config.yaml
head_dim: 64
norm: "layernorm"
norm_place: "pre"
positions: "learned"
attn_scale: 0.125
parallel_block: false
init_std_qkv: 0.0224
init_std_o: 0.0
init_std_down: 0.0
beta1: 0.9
warmup_steps: 200
schedule: "wsd"
final_lr_fraction: 0.0
batch_tokens: 32768
steps: 14542
Each number is 128 + 32 x the weight over its row's rms, rounded and kept within 0 to 255. Layers, rows and columns count from 0. The size above them is the row's rms in percent of the matrix's.

# layer 2 MLP up, 1024x256, rms 0.158, rows 314-366, columns 128-191
size [ 87 117  98  88  90 102  90  83  91  90  93 106  94  91 105 127  87 106 117  99 120 119 116 102 105 102  93  98  97  88  97 108  88  89 105  92 118 112  94 106 109 163 109  87 100 110 103 110  94  88  84  99 117]
[[161 144  90  61 119 109 153 131 124 120 116 127  95 173 122 116 149 167 116  99 111 131  99 135 149 121 171 154 112 131 148 122 123 181  96 161 108 115  96  82  87  94 161 137  92 159 145 176  52 127 116  82 140 161 174 166 128  83  99 171  70 116 118  92]
 [167 116 139 172 138 114 153 119 115 120 122 139  96 143 151 159 122 179 110 114 183 121 137  92 154  70  93  96  63  95  94 114 168  47 187 126 167  98 172 142 114 154 105 133 104 124 119  58 140 196 118 146  84 138 133  84 150 151 171 127 105 150  86 130]
 [155 128  46 168 116  98 168 130 112 119  91 101 159 122 131 102 161  52 121 110  73 113  91 200 129 132 125 149 134 104 181 129 147 154  94 163 139  89 162 136 139  84 131 181 131 130 143 142 138 129 124 107  84  94 158  65 123 114 146 131 188 157 129 113]
 [123 146  77 107 151 108 122 120  96  85 151 148  77 182 141  99 137 121 129 105 131 133  76 140 142 154 160 153 100  58 185 192 135  88 130 136 127 151 131 136 181  95 146 139 148 137 192 100 153  91  89 135  69 145 149 151 144  27 100 160 127 134  93  64]
 [133 157 110 126 152 102 134 158 108 106 157 109 173 148  74 101 115 134 123 140  56  89 172 158  36 144 139 110 122  76 138 110 201  75 125 166 106  75 122  41 146 149 111 186 116 135 128  83  93 113 143  81 135  89 132 117  54 138 113 166  95  96 125 157]
 [145 125 138  89 179 110 104 123 112 155 138 178  65 110 145 108  52 113 111 167 165 127 123 119 131 145 133 109 118 143 126 151 125 177 130  26  96 119 126 107 110 124 102  81 119 138 116 128 109 122  75  90 134 120 123 126 196 153 128 175 103 172  93 105]
 [ 99 166 150 148 144 162 161  97 132 148 142 130 118 183 111 129  56 134 202 195  85 151 149 139 141 121  90 146 142 124 141 114  98  67 120 119  89 106 174  76  86 149 182 136 161  67  94 100  91  70 115  88 142 127 145  96 176  98  87  82  92 153 144 110]
 [170 156  99 106 115 120 112 141 113 118  85 161 122 136  62 161 141 131 162 105 142 107 174 115 199 155 104 115  88 129 106 109 106 120 101 124 155 161 118 156 163 147 121  83 125 113 114 138  93 121 161  70 130 144  89 134 123 151  88 170 140  99  61 130]
 [114 130  85 151 139 128 116 151 185 118 103 142 142 150 151 104 126  21 128 107 146 162 106 155 143 129 140 131  98 166 169 135  77 149 144 123 147  86 113 123 112 140  96  97 178 122 157 118 157 101 165 108 160 149 175  98 188 174 175  85 108 157 139 108]
 [119 148 125 199 174 156 119 122 183 154 111 138 123 123 105 120  84 125 137  78  90  97 156 140  96 115 129  78 111 106  98 164 122  78 212 170 118 132  92  95 124 161 134 160  94 131 136 118  99  63 131 133 163  81 165 145 181  71 126 100  89  76 125 201]
 [ 99 167 157 115 150 116 169 103 122 174 132  53  91 113  80  90 112 160 180 168 113 124 159 117 131 102 157  54  75 150  99  84 159 151 197  81 139  99 174 158 127  77 149 177  95 147  73 194 131 103 172  89 159 106 122  92 109 140  78 128 126 153 127 106]
 [147  99  85 119  98 119 135 130 117  82 109 120 105 126 111 129 109 139 203 137 114 167 141 159 110 136 206  87  81  76 111 162 182 164 113 142 122 121 133 141 193  83 138 183 125 146 168 109 119 142 124 135 112 148 120 133  73 134 147 108 114 123 112 125]
 [138 111 158 155 133  97  56 146 163  90 196 202  80 142 163  93 112 139 105  99 126  59 156 147 141 140 139 106 141  86 100  98  96 157  98 159 103 106  97 110 103 100 110 197 146 121 162 130 101 122 168 155 185 161 134 114  97 124 143 106 158 134  95 103]
 [104 104 213 127 124 113 151 159 139 160 126 155 118 105 170  60 139 121 114 140 104  78 127 167 192 117 187  81 110 181  91 133 138 147 158 140  98 118  94 129 165 199 155  81 115 103 119 126 110 134 128  73  76 104 118 113  94 162  36 129 144 157 107 168]
 [124 100  80 125 105 125 130  81  86 136 195 117 118  81 124 106 127  98 119 148 163 162 134 133 198 167 150 125  95 166 119  77 119  75 115 108 104 194 100  79 151  62  93 102 174 137 104 148 148 135 128 157 137  85 142 165 193  90  77 107 146 143 112  97]
 [ 97 131 126 145 115 112  84 100 148 186 194 105 102 113 124 161  81 117  89 115 117  98 130  80  93 169 135 131 182 110 134 124 148 178  88 124  85 140 132 158 151  99 178 124 130  92 144  65 147  84 184 135 171 208 127 135 107 126 161 138 156 114 108  79]
 [128  97 146 141 138 166 153 142 179 133 123 132  72 106 105 103 121  95 171 227  71 128  89 186 133 117 137  82 125 190  73 123 111 127 112  77 123  76 170 114  98 113 116 160 184 128 150 120 111  59 104 181 123 134 129  83 148 186 132 107 142 110 112  97]
 [121 101  86 118 178 133 137 122 152 132 126 154 138 140 120  93  88 190 122 138 169 123 104 109 113  95 148 165 128 191 140 114 121 125 132 157 115  92  33 120 164 106 152 128 131 117 161 139 100 117 174 150  84 174 156 127 106 139 123 100 133  94 143  95]
 [110 132  64 139 129 106 112 106  91 118 173 139  98 138 116  64 130 139 176  53 113 155 142 182 157 144 105 139  83 156 101 125 130 157 161  88 134  46  89 113 117 158  78 137  96 157 135  96 140  84 164 124 151 146 131 110 113 145 117 115  73 113 149 131]
 [129 163  87 110 171 147  72 139 112  65 125  67 224  67  91 127  85 121  73 165 139 119 129 119 117 155 146 102 145 174 155 111 146  83 154 132 146 143  94 128 114  98 125 120 115 102 104 106  73 118 155 220 190 133 110 171 129 110 100 136 140  97 151 144]
 [113 115 123 106 132 114 167 131  81 112 161 129  90 166 120 121  97  69 164 186 131  78 124  64 128 164 150  92 110 126 170  68 177 103 127 156 113  89 127 178 171 158 154 157 158 155 167 151 106 124 192 152 142 144 121 153 117 129 163 135 142 121  97 114]
 [178 100 117 159 109  85  65 123 151 157 143 108 137 148  89 134  81 155 158  95 167 117 171 136 103 109 184  98 174 128 100 125 129 135 198 121 108 163 117 143 151 149 146 148 127 134 142 115 138 130  96  92 118 101 112 176 134 147 171 112  84 170 161 144]
 [203 111 181 141 124 120 100 139 133 107 117 135  68 115 124  81 115 120 164 115 153 168 134 175 131 140  90 168 162 183 133  87  84 129 105 102 163 106 124  83 117 105 148 131 151 143 133 124 112  44 108  92 155 138 129 116 130 107 190 133 164 116 139 139]
 [144  85  86 102 110 180 118 113 124 140  71 126 141 129 143 130 108 159 122 151 114 162 115 142  96 118 121 108 133 131 172  98 153 170 137 168  94  97 138  81 120 107 131 189 152 113  86 114  92 133 122 141 104 107 139 108  82 148 114  93 136 125 172 155]
 [159  74 128  92 129 116 143 112 108 124 148 129 176 149 151 143 176 103 133  92 147 154  95  93 100  97 107 128 100 125 121 167 184 120 112  71 116 149 149 161 174 140 143 222 154 128  85 132  90 135 159 151 181 174 103 108 105 100 111 162 129 144 130 127]
 [225 117 136  83 184 202 132 150 162 108  50 117 104  99 133 101 115 112 141  87  53 126  93 139 102 116 118 101 116 140 127  71 112 141 172 139 101  71 135 156  94 145 123  95 123 155 162 164  79  95 114 146 132 149 168 173 114 122 171 109 115 159 139 112]
 [ 62 165 123 156 108 130 117 128 153  99 135 149 128 131 122 145 104 111 180 175 116  91 184 114 133 143  72 110 116 219 159 137 139 163 112 160 104 163  95 113 146  95  70 142 133  89 136 129 154 126 121 138 139 126 106  85  73 127 144 101 108 127 119 113]
 [151 175 102 159 127 191  62 139 137  77  94 139 120 108 132 100  79 110  82  81 110 155 165 124 175 139  65 112  88 133  88 154 105 152 110 142 140  96 111 111 149  92 116 121 134  90 165  93 125 194 115 136 143 122 114 155 124 133 155 145 101  77  68  91]
 [ 98 111 127 193 166 138 168  79 103 140 124 146 125 126 165 135 123  83 123 165 105 136 146 132 170 132 114 123  98 104 146 110 126 103 171 121 191 134 119  89 143 159  87 144 127 145 122 168 150 124 157 122 129 141 133 196 232 135 172 198 172 126 125 100]
 [144  73 125 140  56 111 148 176  80 179 165 104 131 172 104 121 144  61 163  70 191  92 115  86 132 125 176 152  86 151 121  97 163 143 166  99 108 117  81  94 120 118 160  97 152 204 142 150 226 136  97  96 147 119 102 147 127 177 165  87  56 104 177 142]
 [135 138  49 106 165 120 170 114 191 189 145 106 135  89 134 159 130 167 101 109 142 118 129 166 159 125 136 144 113 165 115 156  85  86 101 121 143 104 139 113 128  85  53  83 118 132 154 126  68 129 173 121 124  74 127 128 136 112  89 143 163  66  64 104]
 [ 96 144  80 157 120 147 134 156 136  87 154 141 124  96  99 132  57 177 167 177 131 182 108 121  80 118 107 220 117 155 176 115 111 123 142  96 178 103 159 146 167  69 110 164 105 107 149 104  82  89  87 161  80 143 156 151  94 162  77 137 146 113 136 142]
 [143 122 135 110 111 108 169 145 136 107 134 118 163 127 149 163 146 129 166 128 134 134 129 148 162  89 105 135 194 168 179 148 103  80 128 133 180 122 107 157 140 125 106 156 118  63 160 208  87 163 183 128 156 118 128 110 119 107 143 174 115  54 177 185]
 [137 128 105 156 164  85 108 126 132 120 118 129 115 146  60 115  98  38 151  64 137 146  45 116 142 126 137  52 103 158 168 182 141 102 159 184 124 112  82 111 137 103 130 132 113 113 140 178 152  94  99 146 118 127 157 104 156  88 152 196 166 100 116 128]
 [106  90 152 149 125 131 148  94 133 137 157 136 154 184 103 125  85 110 120 104 154 141 109  96 184  86 124 120 141 139 203 117  99 181 109 192 131  68  53 116 136  97 133 128 135 152 186  87 124 133  99 123 132  77 109 132 199 128 131  90 121 150 129 130]
 [175 156  76 126 199 151 132  99 200 181 122 102 147  89  91 116  98 131 167  97  96 165 105 112  86  97 178 130  78 136 125 102 123 135 192 116 127 149 148 137 118 153 104  90 100 152 116 164 132 147  82 148 101 173 117 144 151 218 139 183 110 157  82 112]
 [107 177 124 109  87  88 134 141 132 126 141 124 173 110 105 125 151 107 118  84  76  84 181  99 136 120  99 145 110 176 129 107  89 155  78 147 166 177 118 131 143  85 181 119  61  96 113 123 107 111 148 167 158 152 131  93 158 103 168 111 116 112 127 118]
 [113 123 118 164 117 149  84 139 130  86 181 195 159 166 128 144 139 137  55 143 114 136 184 132 138 111  86 112 172 128 173 132 136 129 138 178 165 130 124  97 118 129  62 151  55 165 137 123 145  94 105 141 118 159  95 150 118 156 129 169  74 109 185 116]
 [124  64 124 173 123 136 163 146 164 110 132 132 108 148 155  99  90  73 105 114  51 134 112 187 179 119 110 127 204 137  88 135 146 140 153 134 168 154 145 156  69 127 166 160  98  93 140 100 181 152 174 101 151 157  73 150  98  37 138 118 138 108 150 138]
 [159 166  82 139 111 120 118 118 158 123 103 124 132 111 105 137 132  94  90 152 153 166  97  96 153  85 133  83 163 195 111 180 115 171 114 140 115  68  87 123 165 105  46 156  84 147 112 184 106 114 151 124 165 105 122 151  81 146  95 164  71 121 150 116]
 [137 150 159 100 165 135 100 147 161 150 100  98 141 129  87 160 106  46 107 175 133  82  91 170 146 125 110 147  95 116 134 113 165 140 101 130  85 153 151  99 143 114 118  95 119  80  52 158 165 138 142 109 183 160 140 100 112 147 144  84 123 141 135 104]
 [134 151 104 115 131 133 154 122 108 179  92 150 155 199 100 137 104 123 119 130  99 119 127 142 112 184 123 231 133 150 125 135 131 129 116 108 178 116 145 123 111  98 157 142 130  58 117  89 142  97 148 171 156 129 144 161 154 114 143 131 146  73  86 136]
 [105 107 140 118 115 160 137 161 137 138 177 121  94  50  82 132  86  73  76  62  97 102 159 143 150 110 108 142 135 196 150 115 128 156 141 112  67 152 147 130  76 120  82 117 118 116 104 131 106  91 124 126 146 131 118 124 134  82 110 127 141  80 104 153]
 [146 145 118 136 125  85 176 223 106 156 137 124  95  81 100 110 160  87  97 128 131  88  83 111 139 159 132 147 168 205 119 115 139  93 106 125 181 126 114 213 114  98  99 152  73 123 125 131 168 134 143 138 143 106 197 184 164 130 121 118 117 124 118 168]
 [ 73  84 156 106 159 112 102 118 133 116 163 139 174 156 135 167 116  94 113 123 136  83 135 163  75 151  92 105 120  59 120 133 113 131 112 158 157 117 149  86 135 150 180  76 151 172 122 162 173 129 129 142 104 131 128  73 138 109 190  91 152 123 131  77]
 [143  99 204 166 157 156 118 132 126  74 110 138 121 136 181 116 161 138 162 143  65  89 175  88  69 116 109  94 146 182 159 138 158 135 137 119 103 109 179 108 109 135 105 133 141 158 135 145 116 158 128 104  83 130  82 134  58  85 136  98  86 171  94 125]
 [101 120 187 160 171  96  87 119 167 135 131 129 145  99 123 156 162  81 148 130 136 156 132 180 200  85  70 149  81 162 151  84  78 115 132 172 119 147 141 163 179 155  56 116 107  85 127 149 134  89 127  93 113 130 107 132 121 138 109 155  93 126 130 164]
 [136  93  61 147  93 116 157 116 168 108 114 117  97 110 144  92 125 118  71 129  91 142  96  94 163 129 141 104 130 115 181 173 145 128 196 119 164 115 140 135 119 174 137 131 125 168 150 152  70 163 132 132 185 150 126 182 100 134 135 129  86 157 116 112]
 [178 170 148 191 198 145 101 101 125 155  83 117 143 152 123 129 129 111 174  94 146 143  76 101 121  92 107 127 133 126 175 126  69  95 162 124 125 113  90 119  93 111 140 137  93 138  91 143 123  95  32 153 169 164 102 110 175 155  87 114 112 108 118 127]
 [121 159 103 134 138 139 178  80  92 132 119 105  77 148 151 150 160 133 121 133 182  99 126 104 142  93 108  95 137 168  80  35 139 123  96 163 122 114 165 135 169 101 149 140 148 176 136 167  85 157 146 116 140 157 132 158 182 157 141 117 107  92 129  97]
 [147 166 122 173 114 124 162  86 184 121 148 120 143 146 139 174  85  98 135 129  61  62 113 118 181 108 173 110 135 114 130 141 167 187  95 133 126  95 156 145 132 100 134 171 131 110 136  91 197 113 137 145 138 157 101 141 183  97 185 135 108 131 182 174]
 [132 100 111 119 156 153  84 141 114 203 112 136  99  60 120 101 128 147 153 122 128 146 122 128 151  75 149  64 165 142 156  26 122 156 145 188 126  87 119 125 140 160 148 147  90  37  98 162 102 153 112  98 141 147 135 115 129  87 143 171 104 102 113 131]
 [146 109 147 142 136 198 190 136 143 134  83 164 174 179 107  94 158 173 158 138 159 125 104  77 159  90  72 141 162  98 158 139 156 107 161  93 146 101 143 106  97 108  98  39  99 184 164 139 171 104 116 103  69 114 130 120 117 133 138 160  65  95  85 100]]
# layer 2 MLP down (transposed), 1024x256, rms 0.033, rows 314-365, columns 128-191
size [ 96 102 103  92  98 109  99  94  91  91  95 105 103  99 106 110  92 102 112  99 116 104  99 102 100 110 101  90  93  96 102 107  94  92 102  96 109 113  95 111 109 122 123  89 100 102 104 106  90  99  93 101]
[[158 125 105 138 107 147 184 100  80 110 113 126 121 179 162 115 139 141  89 173  99 134 178 140  97 101 129 153 169 189 107 170  68 187 135 158 143 154 131 126 120 130 120 115 113 120 137 157 121 115 109  53 135 124 134 121 135  86 149 164 136 121  77  98]
 [126 107 131 123 122  71 134 149 166 149 109  95 108 136 105 132 127 174 132  88 140  62 163  97 159  85  90 108  67 100  73  88 168  55 177  54 146 117 135 130 139  89 110 128 140 157 145 114 165 189  88 150  93 137  99 102 201 120 140 129 124 124 123 117]
 [149 100 122 156 154  99 183 142 145  94 121 148  88 125 114  73 158  78 162 119 105 161 134 119 111 121 154 175 123 155 132 152 159 118 180  97 167 154 193  93  93  84 153  88 126 124 170 147 147 120 141 161 122 120 121 147 116 156 167 168 187 190 124 149]
 [121 123 100 107 158  30 135 140  96 101 153 121 110 132 162  91  89 148 153 108 114 128  64  91 141 155 115 156  95 120 149 178 124 114 136 192 102 129 111 160 164 116 122 165 100 121 144  87 155  83 115 106 124 176 148 149 132 144  93 206 153 153  92  85]
 [ 96 160 121 112 101 126 148 147 116 102 146 111 144 118  87  90 171 104 114 121 107 111 153 206  69 146 133  89 113 101 160 147 184  69  66 153 137 154 140 110 192 137 100 188 119 155 115  67 107 126 138 100 107  59 118 111  85 131 164 149 111  75 126 160]
 [201 149 176 131 178  98 134 127  87 157 104 132  99  42 151 169 108  94 127 235 115 160 145 105 144 114 136 124 144 102 110  90 122 136  68 154  53 149 177 177 106 162 120 128 164 126 111 180 154 133 121 116 150 116 161  85 154 194 125 194 120 189 101 157]
 [140 139 113 128 110 161 193 110 179 115 130 171 154 172  79 152 124 140 139 163  91  91  85 137 121  95  89 124 155  37 153 121  77 104 129 119 126 134 105 126  76 121 135 132 100 133 117  65 134 105 122 169 145 132 152  77 125 114 128 139 106 175 193 170]
 [124 152 168  83 116 194 173  86 108 118 116 141 160 107 125 152 144 166 126 126 132  97 163 141  85 128  90  77 132 122 128 127  90 121 102  95 157 103  61 180 141 150  96  98 167 114 137 154 118 160 189 162 142  94 147 128 135 150  66 150 142 100 134 153]
 [126 193  90  83 100 148  99  74 144 134 125  61 108  90  69 116 129 116  77  93  57 178 127  98 136 119 118 176 153 150 108 113  76 125 165 168 169 144 190 154  95 169 110  91 183 183 144  90 176 126 165 121 163 138 193 132 147 124 143 140  62  93 115 118]
 [113 105 101 186 112 102 120 124 167 148  53  85 128 109 137 148  86 126 136  50 117 108 118 137 123 136 160  82 146  75 118 124 141 113 152 130 148 138  80 119 135 169 170 246 115 122 113 161 164  81 140 113 142 105 121 125 174  77 153 145  73 129 120 183]
 [ 90  93 154 124 103 160 152 126 149  96 138 152  70 142  58 117 143 153 103 125 108 111 113 169 109 112 177  97 142 142 101 106 127 126 165  50 142  54  65 144 165  69 137 121  96 129 115 154 105 107 132 156 124 160  96 127 107 139 164  63 123 157 125 149]
 [168 128 101  96 100  70 159 139 118 104 115 133 119 125 122 119  85 116 130 168 162 151  97 124 122 152 143  91  57  98 136 128 163 123 114 145 101 129 144 113 171 137 162 219 146 161 162 119 122 166 187 199 147  89 120 147 145 124 104 135 128 146 188 106]
 [132 108 144 170 154 126  74 101 128 121 156 208  67 100 187 118 142 118 105 139  90 122  84 125 162 151 169 145 154 137 105 130  79 141 100 167  77 103 134  96 109 119 171 154 164 126 115  77  98 117 127 165 175 178  95 113  64 114 174 122 148 140  59 111]
 [126 116  92 147 112 151  72 119 114 128  97 142 184 150  98 137 132  58 127 134 107 142  50 140 202  98 177  96  97 180 145 140 141 154 187  86 116 165 151 112 135 152 167  89 126 142 132 116 137 127 173 169  71 117 100 133  88 127 118 142 146 162 113 187]
 [ 65 146  97  97 128 137 121 139 129 119 142 124 161  40 173 150 142 152 215 101 178 139 117 164 187 167 117 100  80 139 119  96 195  94  72 115 103 154  98  93  49 116  93 149 136 134 125 126 138 160 119 127 119 113 152 190 142 106 112 132 104 147  95 110]
 [133  87 142 144 115 108 103  98 127 186 114 102  91 155 122 175 125 149 110 108 122 145 120  97 101 168 100 144 188 121 149 121 115 166 132  96 162 150 109  85 141 107 130 142 111 104 158 130 135 126 171  91 100 183 133 132 114 138 127 181 161 122 127 110]
 [157 114 147 153 114 125 137 141 129 128  76 111 130 164 110 100 102 120 157 216 110 118 162 113 187 102 142 158 123 166 152 180 123  78 118  84 134 102 184 127  76 131 152 183 112  88 146 103 143 136 140 142 174  93 149 122 158 160 135 166 110 118 105  82]
 [107  81 118 148 155 127 146  88 135 111  97 159 166  85 117  73 111 199  99 159 158  98 110 155 159 104 145 164 105 168 179 119 131 147 129 145 165 106  88 157 130 118 123 136 125 128 134 123  91 165 161 160  71 148 178  73 121 125  78 116 158 112 162 106]
 [118 133  91 107 135 101 116 152 120 107 157 117 122 117 113  79 132 129 146  63 128 141 120 187 148 109 145 142  84 165  84 125 146 143 191  94 111  43  92 139 133 163 110  94 133 100 125  96 119 131 203 123 136 143 129  88 126 140 116 125  92 154 145 132]
 [135 204 198 131 140 122 135  92 127  84 115  69 145 105 105 127  78 150  32 142 155 146 184 175 129 204 129 121 123 165 112 103 117  96 160  48 139 174  75 113 191  96  61 188 107 114  84 120 142 129 183 206 186  91 117 107 153 146  85 177 180 112 102 160]
 [ 98 120 171 101 110 144 158 152 115  92 156 135 121 107  93  97 111  34 183 161 147 113 142  97 147 182 136  91  93 133 164  75 168  82 124 179 123 129 103 166 135 123 160 160 182 146 140 136 101  93 187 132 129 152 111  89 100 144 119 141 183  99 105  91]
 [172  97 124 145  98  75 108 105 154 159 120  72 126 125 111 168 119 141 169  98 135 110 177  83 138 133 169 107 173 139 105 127 136 118 200 108 107 148 137 141 173 214 148 151 141 124 160 102 161 107 104 132 123 103 121 164 117 129 162 120 104 123  93 100]
 [188 113 124 128 122 117 100 135 143 115 109 115  77  74 147 134 112  99 127 144 191 142 125 154 152 111 123 197 152 161 166  75  89 116 144 113 187  81 182 106 140 180 200 111 138 119 137  82 132  87 157  95 138 130 172 107 146 134 164 138 110 148  92 143]
 [139  99  88 127 121 154 129 117 114 103  47 115 168  75 125 141 131 147 118 131 112 162 125 151  93  97 123  92 122 157 164  73 194 147 158 183 123 107 147  66 146 100  88 210 119  73  54 144  81 180 146 136 154 113 121 105 110 170 112 123 139 111 166 128]
 [132  93 135 138  85 110 122 146 164 138 147 116 156 158 100 154 117 128 118  86 140 139  96 144 135 105 120  43 128 155 140 166 130  78 125 136  80 179 135 172 128 129 136 191 154 138 148 188 123 152 133 192 139 156 118 123 120 119 141 142 109 113 137 189]
 [183  42 167  95 173 174 162 130 164  97  39 152  91 103 157 117 142 143 100 121 101 112  69 123 114 107 170 112 133 129 118 139 120 150 160 121 165  87 184 121 138 113 142 104 103 188  74 150 105 110  90 137  90 134 157 121 122  73 162 107 132 161 116 102]
 [126 138 115  98 130  90  87  82 139 123 133 165  75 140  92 166 109 126 181 146 129 112 137 116 124 166 174 116 106 158 140 130 160 173 140 139  81 108 109 141 137 174  96 175 138  96 133 143 203  94 127  83 108 123  69 127 110 119 172 120 151 146 135 104]
 [146  90 102  41  54 114 189 154 124 146 150 112 116  99 162 141 171 167  80  60  94 106 201 160 118 110 154 153  95 183 118 151 131 136 133 125 122 118 124 143  80 109 167 126 166 156 100 149 140 138 142 133 108  98 142 119 125 157 167 163 124 126 111  96]
 [ 88 110 129 120 112 150 115 168 108 125 120 144 118 159 106 157 107  94  84 110 172 115 142 163 125 100 104 142 191 126 131 123 145  93 103 116  98  82  75  59  77 142 132 189 111 191  81 116 104 118  76 118 129  71  98  97 210 141 119  92 152 147 160 153]
 [103 107  70 115  87 111 180 144  86 147 161  76 135 149  74 162 128 156 152  79 116  95 161  96 157 123 117 134 124 163  77 126 141 137 120 102  88 106  92 148 113 183 133 142 156 157 170 154 161 128 109 120 169  85 130 123 116 129 192 149  36 125 152 129]
 [137 204 116 128 163  72 100 109 181 168 191 124 174 117  92 116 105 109 124 119 125 169 134 188  96 139  60 172 152 123  99 113  83  99 111  81 202 118 102 152 129  89  69 109 103 124 141 117 178  84 159 114 138 126 148 157  85 157 109  96 124 136 148 128]
 [102 132 116 138 109 119 193 157 120 117 160 125  81 127 136 142  68 181 124 144 146 140  92 134 108 156  94 213 100 141 177 107 106 104 153  77 166  82 136 112 149 116  80 170 137  34 111 115 133 141 100 121  98 101 151 135 124 142  60 155 142 142 151 126]
 [115  92 101 133 124 125  86  61 138 146 113  86  93 160 149 120 173 123 100 176 135 201  80 103  71  85 137 139  98 127 155 178 124 134 132 255 176  62 155  95 110 109 119 151 131 167  81 124 163 144 155 143 125 139 125 137 155  97 128 134 159 185 131 110]
 [ 93  85 110 171 138  91  84 136 147 146 119  73  80 124 126 104 129  97 132  95 113 148 166 127 134 166  76 158 132  80 151 125 163 133 157 186 154 170 141 176 159 147  93 106  87 147 135  96 145 134  64 156  63 101 132 135 162 170 156 189  96 110 161 140]
 [120  81 181 106 173 162 151  58  88 153 133 143 138 110 143 178 110 126 118 112 140 121  71  98 179 116 129 119 200 160 164 114 137 162 137 161 144 107  86 130  98 132 164 140 152 107 147  35 118 111  97 101 155  88  99  80 180 140 134 111 144 132 108 144]
 [108 116  75  75 152 169  91 110 178 154 158  75 141  64  91 111 168  79 188  62  93  98  81 131 128 111 165 102 184 109 135  86 156  59 147 110 151 108 128 150 116  63 134 107 171 194 100 149 130  85 127 118 136 189 104 131 158 157 162 175 170 120  90 124]
 [ 94 195 125 112 112 109 142 137 127 132 117 109 144 107 116 149 143  99  89  87  86 110 134 132 128 164 123 178  97 157 130  96 104 183  52 110 123 155 150 143 124 100 207 126 134  85  91 147 121 129 161 145 138 125 100  92  94 128 189  76 120  97 160 116]
 [132  59 166  93 115 206 108 157 122 111 140 185 119 149 115 143 128 132  97 125 100 120 190 142 105 112 113  80 161 106 108 124 141 137 135 125 159 114 147 155  83 112 118 113 105 167 189 165 110 130  96 145  95 159 150  96 117 100 121 134 110 141 181 125]
 [ 83 101 169 160 110 112 159 117 158 136 185 128  84 130 154 112 154 125 119 120 108 101 172 177 171 112 171 176 131 164  98 137  95 134 175 154 108 130 141 190  88  79 120 130  82 174 184 128 134 155 191 122 188 126  77 151 127  57 130  98 153  98 156 164]
 [122 130  78 111  78 191 139  68  84 136 127  90 142  48 134 162 105 111 130 188 144 109 164 112 202 186 106 107 157 185 130 157 121  87  97 138 100 130  91 160 144 128  65 139  95 122 140 125  94 161 127 150 165 120  84 147 119 186 128 181 142 134 108  90]
 [110 116 150  86 183  97 129 154 137 163 131 115 173 101 102 156  87  71 106 165 145 124  63 150 131 140 138 145  82 120 108 100 136 139 133 127 118 145 139  96 124 130 119 116 130  73  69 178 197 133 150 103 182 127 168 103 147 159 171 147  81 150 122  99]
 [141 139  94 117 117  94 124 123 121 154  88 168 146 154 120 140  99 126 141 144 107  86 116 137 124 184  94 168 122 115 131 134 150 122 110 131 155 141 149 105  60  88 161 167 200  83 145  73  94 113 101 171 162 120 142 174 146 105 165 122 129 112  87 137]
 [ 87 118  89 127 122  79 129 100 190 131 120  87  91  75  91 161 146 134 123  66 105 100 128 118 151 171  99 129 159 150 152  89 147 118 124 101 103 147 134 129 116 155 135 156 118 102 115 170  97 119 123 146 123 155 153  85 158 101 151 139 174 119  63 180]
 [148 141 140 116 110  89 132 130 165 124 115 115 178 149  98 145 168 126  91  61 103  95 106  49 173 157 180 137 133 180  80  88 137 149 155 100 142  74 135 144 106 155 130 165  86 127 133 123  91 202 137 172 101 109 149 151 162  72 148 146 118 107 168 177]
 [142 174 114  86 167 125 139  99 124 119 144 189 112 181 163 186 143 107 106 149 122 146 133 125 107 180 144  84 172 118 110 149 149 164  93 126 159 163 126  97 151 134 120  89 152 117 102 199 149  89 144 120 160 138 162  89 135  69 121 141 115 102  96  95]
 [139 115 147 146 121 131 136 144 133  47 104 169 128 153 131 175 143 133 156 118 104 115 186  62  76 117  94 121 152 201 148 101 164 180 143 123 134  97  94 118 144 163 139 127 136 152 110 105 128 120  50  82 112 116  41 122  62 191 158  74 137 170 145 126]
 [ 87  77 158 130 120 204 157 119 129 161 100 102 139 154 138 111 153 144 123 109 188 132 105 111 102 107  91 154  55 202 200 111  88 120 132 134  80 107 135 112 131 117  60 121 155 106 120 107 160 174 126 133  75 140 111 112 152 112 136 107  96 118  53 115]
 [122  91  74 112 112  83 202  97 167 106 151 127  62  99 164  86 128 105 100 114 119 108 140  61 216 170 140 112 115 125 156 162 142 133 159 136 149 141 110 100 137 116 165 128 133 210 135 168  83 177 168 157 106 131 129 204 104 130 110 144  52  91 131 142]
 [142 123 125 162 178 111 176 111  82  94 154 142 153 124 111 161 133 136 152  96 139 106 151 148 165 142 105 116 137 107 169 130 137 159 161 162 194  91  38 140 125  94 175 137 133 121 108 104 132 104 137 115 133 118  76 123 138 141 110 116 141 152 152 131]
 [126 144 191 117 143 138 138 203 163 148 129 132  92 119 171  76  44 173 144  60  98 148 160 131 172 123 125 172 149 177 123 174 169  81 128 136 123 160  66 133 120 184 100 122 150  63 136 113 141 162 153 111 144 169 169  84 158 132 109 153 128 103 113 133]
 [173 160  85 196 129 107 127 180 100 102 118 107 178 132 172 144 125 155 131 115 110 121 149 214 137 112 128 166 108 114 121 156 186 160 127  96 149 127 151  55  81 124 119 174  96  69  93 131  84 141 151 120 114 104 133  90 100  91 106 130 185 139 146 161]
 [106  98 108 185 110 113  65 156 123 203 133 110  52 104  73 106 134 127 113  86 139 143 108 119  86  59 176 141 151 166 138  44  93 162 160 161 171 117 134 103 144 130 120 177 111 103 127 108 155 127 134 120 202 137 157 101 145  71 130 117 140 148 100 113]]